Each number is 128 + 24 x the weight over its row's rms, rounded and kept within 0 to 255. Layers, rows and columns count from 0. Numbers have three digits each. The size before them is the row's rms in percent of the matrix's.

# down: layer 7 MLP down (transposed), 256x64, rms 0.144, rows 174-220, columns 0-63
# up: layer 7 MLP up, 256x64, rms 0.201, rows 175-220, columns 0-63
down174 108:135154087106118150117114166114124130138149128111132099107143082098140163154102133136156144073100121128131116085124176105116128090147104153181147127097100146111105170125141140101150124143104140
up175 103:119160084140115127157132136118123142109136122125127122126138086162149119129141112120138087143125151141136141109142124144125110105069147174139143188102137138159115152135065141179075117105140116
down175 128:076131102155115130115129137168179060111132132148135106136127066123127159141118107136120117174137091147108127139122135113126128134100135117171117156115158120139112128094136102177114106099146138
up176 093:087113142122104164104121126115110157088111145164108134153131178134130104115149159173107169131145129086078109171124128108102128142131132143149139126087111122174141156083129124098123143132131139
down176 079:171096166161108100138160131148125190143118111107103110145141082101092134138155119110121110126141100138149139134088105122114107081164144138107130144110077103124107127082131114117139134119107102
up177 099:183141091131127136160150122179083104134128136120118136123112109139177083121146102160094087108109144121109129107082163147167095101119149150129138135141128131138091134116126140124147115087129102
down177 084:151128160133113119137132131085108126110160132183150082169138110125073128125127178144144077161136136144142137154146087130104123151154138143123140084154093118096117133141132080123134143126142141
up178 085:102089103167116122115093143129139129127108126120156136127181112101152098179119156146121165164153107113070121104130149146136099123155143091132119171133168105132134116152134142165135126123149092
down178 089:084152165100161142159155138142146154153132105113116112091110139128125158097109158133118133125102185149187142139140135125118121117119137176115120109111083148108148120108132120084173128145118159
up179 098:120147132169172166118123138162132128090121117181125137171171122126099133138120102131127126147107086163137134164136084117145138092126120142141114158143155164126161120101145104127075110106150147
down179 099:092135135057103116106104119136124121135080121109112137136079139082139129155146139131080104096172123104112102149165142128137116136102131166125143132114144130111112145145133133085148159136134176
up180 105:109152186134109092161074126063166117112173158135106159133146166118129149116119129105107122121128122105178138121134122160097102116100130140147103117136137132117133136167121120120164139135159132
down180 094:156125102128118096115150096122128106147122098124119147139139083097130126097142126123137154118131158160114075123071091110149144147096139094156162163139138117158147166086111156138137120134094164
up181 081:094108115163099076119138143124107117079112125141161137136095112130171148103149107110178113135163138131137181092143148149125165119155130141136158124120113103112120127109118113128098100173115091
down181 087:142122121131114114180113127113111134176140138106138121135120141128097115114100134108106106132137101146117065113209167116123137155155121122155136156132121103104164101145126123147114180112166116
up182 121:099166120126095177105104109105099128123114164105128129118119118140126141115152141077123158148139152117081150113138162095155108120162151100169128076131129163143132133166126111170130145144113098
down182 119:152114150065179131123116118164139122162123156132153113184178110120126117139151142131141155119108148100084148108088125103121083128127100110129131107171105151132162152121122148125131118111115101
up183 094:149113198118123101155112139113133136184092121130122130133147125105141104124143131125151117102138094115097152127090096132191136122082115119136184091123148124144134137145119100146100154132121159
down183 097:094110101119124159155123081148115101105131118133126103144127089111100112177136097121120102103129126123113119156132187119078137115097141171143123124143129125098133103100134151078174113116096142
up184 103:176153160123119155110146146114158135108111156117152180149148104100120111155098117160166113104097157132146166139112102139104137104120134108139091135146103135105173096113107105136135129113101078
down184 107:141177140148088123132137138177120120128064123138145139066121119164117154129102123146112112108153125131154119143097137147131139085094113145108128113127139176114130103150109136112141158162183122
up185 111:130099159143156129128123118109164101073095125128092140104123168162159143091138154182140149102143130142100087110146091112104117146133140150181110128133135111119129104131118135150150131158083128
down185 115:167137152147130123164154129141110095164128105167177118117144089131097129170139108094144153192131098119144117118095115107152128141130117121130133110121141137129118164096144100111153091145181120
up186 109:136095129151096139172111092162148118108121120138105104118131148150131051121108137118094133131081157157139147112099136130134155126142108163100120125092132134176154142128128174136083123107136142
down186 108:093143158139175067152134140132116132149104082173145136149132121123137137142154077158137105150145106128153115134147095114090142095142106102128092134130117137133127122102091078145115160134146106
up187 111:131170148139087154114142070165168098127109133143124095128117172117124106119120150106089174139135109124113177121127122113166134111114110162117136158171182141121125125114131135101129142147152111
down187 118:129100101122152160101109106161156125113155108070134068110120192136175096134139150130133157153133135160133121126133136097156126142126102129091148133142170144137135135135140077158126134123136116
up188 109:145131152141080109135111100139115133138116089168141101115102146190140170147111136123155107145104147131123190114144099147131093130151159166155170134162130121135157127135120145139123092096116119
down188 111:121163117184126089097140119109149133118128145113108115140123131112151118115143148143129127086138106145196133138067109148151170140130120081107095135155121134112147106142079100096114143111107133
up189 093:110138079152121159124131116141116104113134141150129127153128108103132074130147118099127159149136140091121126068140145149132134114132105136118196125103134081115086163107168165139095103127111130
down189 086:144109155119162119167123166101163056091127112140148147121086149139123160110134141122134130119076108142142135128097118124118133141127131058127092102157114140091130116101100115134113131147132149
up190 085:112170111136166098124096142111091130148135143109116147117133137087138102125100108142073120100100166107136081098090156164117100143128113128131122097097138142138154141129090119131149084137109168
down190 080:103070122117132149125148134129133107134120113157139076082111135153089156115113164138144145119148138155115090146119116117121149115125168170121121137110171098149134096113124133139049126121153121
up191 107:141135107101153075148096120113142145155147123130108168136125127102113130175133092156110109129116141103112096168111101139148171122118100104111099163135131114146155093191136158112113110140163136
down191 094:160093168119154122086137119142106091142136150144126138161139140163138106116114123133127129119103130182063133106113145119114122149148107147107137127050130134114132135139110108156075132134095139
up192 110:133125119095106126139135098140126115162171112126085117102136177151111111080106086125152134170153157097150123135099129168163150127114133125087130136155152119136110084145144149076139145145132139
down192 117:175143121129126121127118189119106154142159105137141110139128103088106097157111170156121138134124129111140115110142148105084130100114135127108171131155136128062110111100111162123125094167108097
up193 102:150159157096107120140101133121073130127113118121146124122120111185122148120135136109140109144095094113135162114100124124136139154117127159167144142171106152118150179144139067093122121110085154
down193 105:091090121150150142101138131151141128153111168147156139145132159102149098134120129154125155097116141166151119144110129124087147110108119095145152128107173107172118112123150195128099106149137085
up194 092:114179158110134113148142133113114139071112154115130132112125175148132092129119111148140097085126096149137171126102173142111165165122117138177099145159114120130105142129127082127137111104110155
down194 115:180137130112111116092152121161114117173165146117149166080078157112091120122100110104121090093117089107109136074156126122137131142150152125131119113126118124149149117105134129117125143092164130
up195 101:143112136122153143099091143101160129120089117144129185158065144112152123132112140159117128123155109114138111138169160142151122111102101087140153151093117143155103139124142181111147132086141121
down195 089:100167129169100100138101148177137139141097136110105162116165108103073147120130145106135147116088132149107124140123101114093178120120138100110100145116165107114117140174104108124155141134107142
up196 096:159152138102120173126162132119120147147118151086160103118138127133159091096122103067108130164123137119089170141090117147152124115097126089112108144131105158113134148130093103143099115145167139
down196 091:099105132135087114118111111155154090144148141121102109074134151113102128148109101134176140139170105120149161148063136125147145145104088108098153141125155134140164140101165125120138128141134161
up197 103:118119149119143152119110130152175113168101145094088139180130162141135078122123155110129115102116160123101111140119089112103131116074138116147162102127127100139113158129099109149176135154158118
down197 114:136150089119176163127112118131109180086167149144155174119095139088121170133089094149113158113155113136092148126173128137131097119111115142118122133140085122112150137127104118117133095111127139
up198 108:186148136131106120085154174129100172133123151136173125128177126136117131112141110175122138105142145158145143135114111105121175132154124123128140096129098147134094140095097095155093092118125130
down198 096:150088120157096137142143122112107118093155119106147085121090155160170112144147132139128113136187107139137154154163142132131107125118137122092124128181129151120129100109161146174100135110163094
up199 102:110132095121114121115106140131150125137122141189169108100147129091128109151140123098115154143185114146112122106137164093160155111131107129120158131152175085127072116109157138127162115103116137
down199 103:129136117117080156127106144107134111102123136080095152195126112125103168068116123119129123154083143110153113146101166152166114137139142104108143170122112125112154130133144129109159112157125119
up200 104:128128130155152146095115142120163107120125161121096140111147122136164137090101085155126088154153112142188084133101136147155111131121123164133105149119164114154080122136139161163153130128104158
down200 110:159097113145156109101138123155145112112139108102136112165109064140126154142138111123084117120126155115110083172127126146165137112156107119134094156146123154120053133120164107127141131116152136
up201 097:108134115106118114108113131179144090133131118138148112127139114156115194099131109110122110158114136119158140120130131168106138146136181124162190112126121093127167122073139138142106133139112083
down201 095:084137152132180132128102092115145121153141086144159121121170130174106119134141157100097105124163105178155128132146114100121130125165183121100123126116158135124119109176115150118120155147120133
up202 096:112162149152099115114141174176116142140092117113122132121103161114131091108127139140142121118120090101118121114118125080183156115138098073104142115138130171139103108144102111095164138155118155
down202 087:106105113158133162145122106090126119134152133137127136153166102120096102158147140112142116092126138133146137126143134141102105128100141122117125127145024079117148086092142154116110131135144104
up203 104:090113169094103120109093126079129149105128130147136098136188157104130135141109128138136147127092093144145137131132097145146120132130144150114169085102162180118096136127114108172138096147119129
down203 090:101152104114078115129156124165123110096142145154125152125134104133116077168126121083117094127130143096100122160146125120178146106130147077131108143114125115121086116153177115112142164102119139
up204 098:097128162121154123139142150102129124152121103099132127123096182115139116123085120122162130151105115124163179126103083132104109076122122115116104193100140137133130124141105110092173108130152132
down204 086:152119099119099119086131103161144115129125128096129127116144065151136145135105132173095132104122088057132101125161146113137123113140133161139147103172148110137152122145140154157119122119090094
up205 104:107102150131082108109152145169131096134118140093132134078140114134150080103127120166144146127144164143165141106155124125140112125138132123140164064139134114110116152072149109118108090144104127
down205 104:154106142138137088156116110175125136099086140182104143154095104116123172149131138101106080139107131147124086175130131151140137098149162166091107159125144152130147121143111147127106136136120126
up206 108:141132124170157161091159121109103137140150125129113101134120138182134132096145108120115126121094122129113140159077116150116133085134100122157131160151085121109144093078129059127136132118138150
down206 105:102119140151096184145139148127117142108101129117151172143156111117104098170136172111148114085143117182128098141167121118133134153113146187123134127151156117142130157152114151139144084110124130
up207 107:109122176087106157123108100153119120138113133104127112112092172122096122141143125134128149115148166120145131162124156111152112132107137116137192160101158079105139134130095149074151149119132099
down207 104:114155116156092098128133075167174119137137129139123131147161137124127113169105109100090130112158145137129102141137130086110161128068124106146161128142145117098143147128166122102140127184146109
up208 086:116153127103147115095086112162160132132114114143089156137103155101130155122115132122161110122089115090131115136144173139144070142145119167129132113093117090161153138172113095125137126092142100
down208 093:157090096141122149177155117146109095117145133155106124130133100138149096109113102109096156120141135173133135101120106125126153082131101122123117133130148128070091082111133132126084107171133094
up209 098:118125143102086115133135095121085135101085122124149126086160126173121130126113116153149139160086155057145107176166121144121114090160118123137128133104119123130135129121150088123122151157143152
down209 096:142139129131131162140166153089171151178129106110144097114086093104106141186130122130070142130118115155110104108132127123104137118127156129121127109099160106135105097126179154138122097138113110
up210 092:088129134130121169120087135129120114132124152137143107102167105113130097140129102100185112162168181115153093130101104136108138115110145111098134107125111140173086122109155131116099103105160105
down210 094:149136118130125091136136120112130098134132137098140118171118171107153120117124135146138138098105078085107148112112161143158124111161127169155115197117090164148159151164122119120159158123115142
up211 099:131139186083144111082102090121103156106135121148127094123185125128121128107115093131131127153077120118106115142108146115151088147123102148143121128122139108183139122144128099091143144127172115
down211 112:113174154126161100146102130129139109137149103135125182142139147135136112121142183120142085114133141108089131106158144117085141138072147168080148138117115115127125130144139149114115182102141144
up212 102:116127149130142110125142120107127194151105134132113142091127116108129078099114104146084148172185132150105112100148124103143153137142092114130111129151172107131154146157151096101145116113139167
down212 101:097152116117116117108119125149142133078135108106096159146165141140115169081133093177124154088168086128154128117118110116161118118117166153122154120102138169114108127093118123107101146110140101
up213 091:111090094143125156153103110140192109120139130095124109068141131121136135099136102131087139122095135120078118127168122106151109140106100114126126138128139085135136121136149159170175114118164137
down213 092:129147162068127138125146138096087115158109108131151102183076101135122150155104134111135127109147117089150140167112168140141118106151147119132140134113093132109161118120132095119093124126084099
up214 102:142165108120127118109115164129094119166108101118130185165139107134147110141090108185136120121114193128148094139116128126142141098137126183126106137079107148151157123131136117162123134139133114
down214 103:099136171117159087139180117111146105154110119163116126082117118155152126142155152106137111100175095155107113128111134077145123107129150162141114146101160138161137088125135136174126140146121127
up215 093:158134095133160146113135151143136105146083129084095149130118102147104106112169115141101132107150147089105151101103136148154141070144076082139153113097133117158133125107135136114135166130151139
down215 090:131114112135139124140123129098088115105149145160145127142114117078152139169154151130139090067126110133143131158126087100091125118097128103118113159103124099145127124127093168167158126134181154
up216 095:112184120157154130105088140152139116157118151118156109116155119115165095110142115166126110112112138134141116115165100119132124138143078145154077152107115156127147170097122075145158102129106138
down216 090:113110148141139121107187081115131146109129115129148112129137134162137155144144119082176184113164096092154139132105120120138131097120113132104149093165084116111115132138120141100116161147127171
up217 116:135124142118119171137146149150157131174177158136125166147138113109118074140147091109111123114107168085124126125105106145113136117096102071162113128107115100128151110109123104115152107160155102
down217 121:115126101123169147134137150143128104146142158094110100099103159169154136158137101129153087150129094103123153118131156162143144099131147147092145115069128152134161165134127157124168130096123161
up218 097:175141070155088122114135148113140152115089148136138109144118093128113151115107136120128133165126089102092105126151143121135171098132155145164098153124129120112122147192096091115116130138153109
down218 093:129093158138143090099083119137146136135112112122144128170148124143098157123085125133108119113120120128147157148088122131098157141096139160125171130149155130159115159103124202143132175117108114
up219 100:169119127130127121110123183124134141126193105114129124125096126112127164099143096127076144106069147129129136145139138175153110119157126102121130162092123104124130146148085124108167103100135135
down219 092:121165151155138137122120123170113108103088136138123096098083140152085090114127110180157124133175106118134100097084129122147137124135105148133143120166109137149085147136144146153141137154152092
up220 110:142109129141086092146131101126169154143161148102108156133185098114127142130100090129120080140144122130095156111093075086135119140118129126135151154149122088160134088151112123112113113122108114
down220 118:100102127120108150107149140126144095136133116133130139122146138147109147154121131106136132090082087105144118099150138126101082125127153152171114136163163068089123113112132064136137120134159168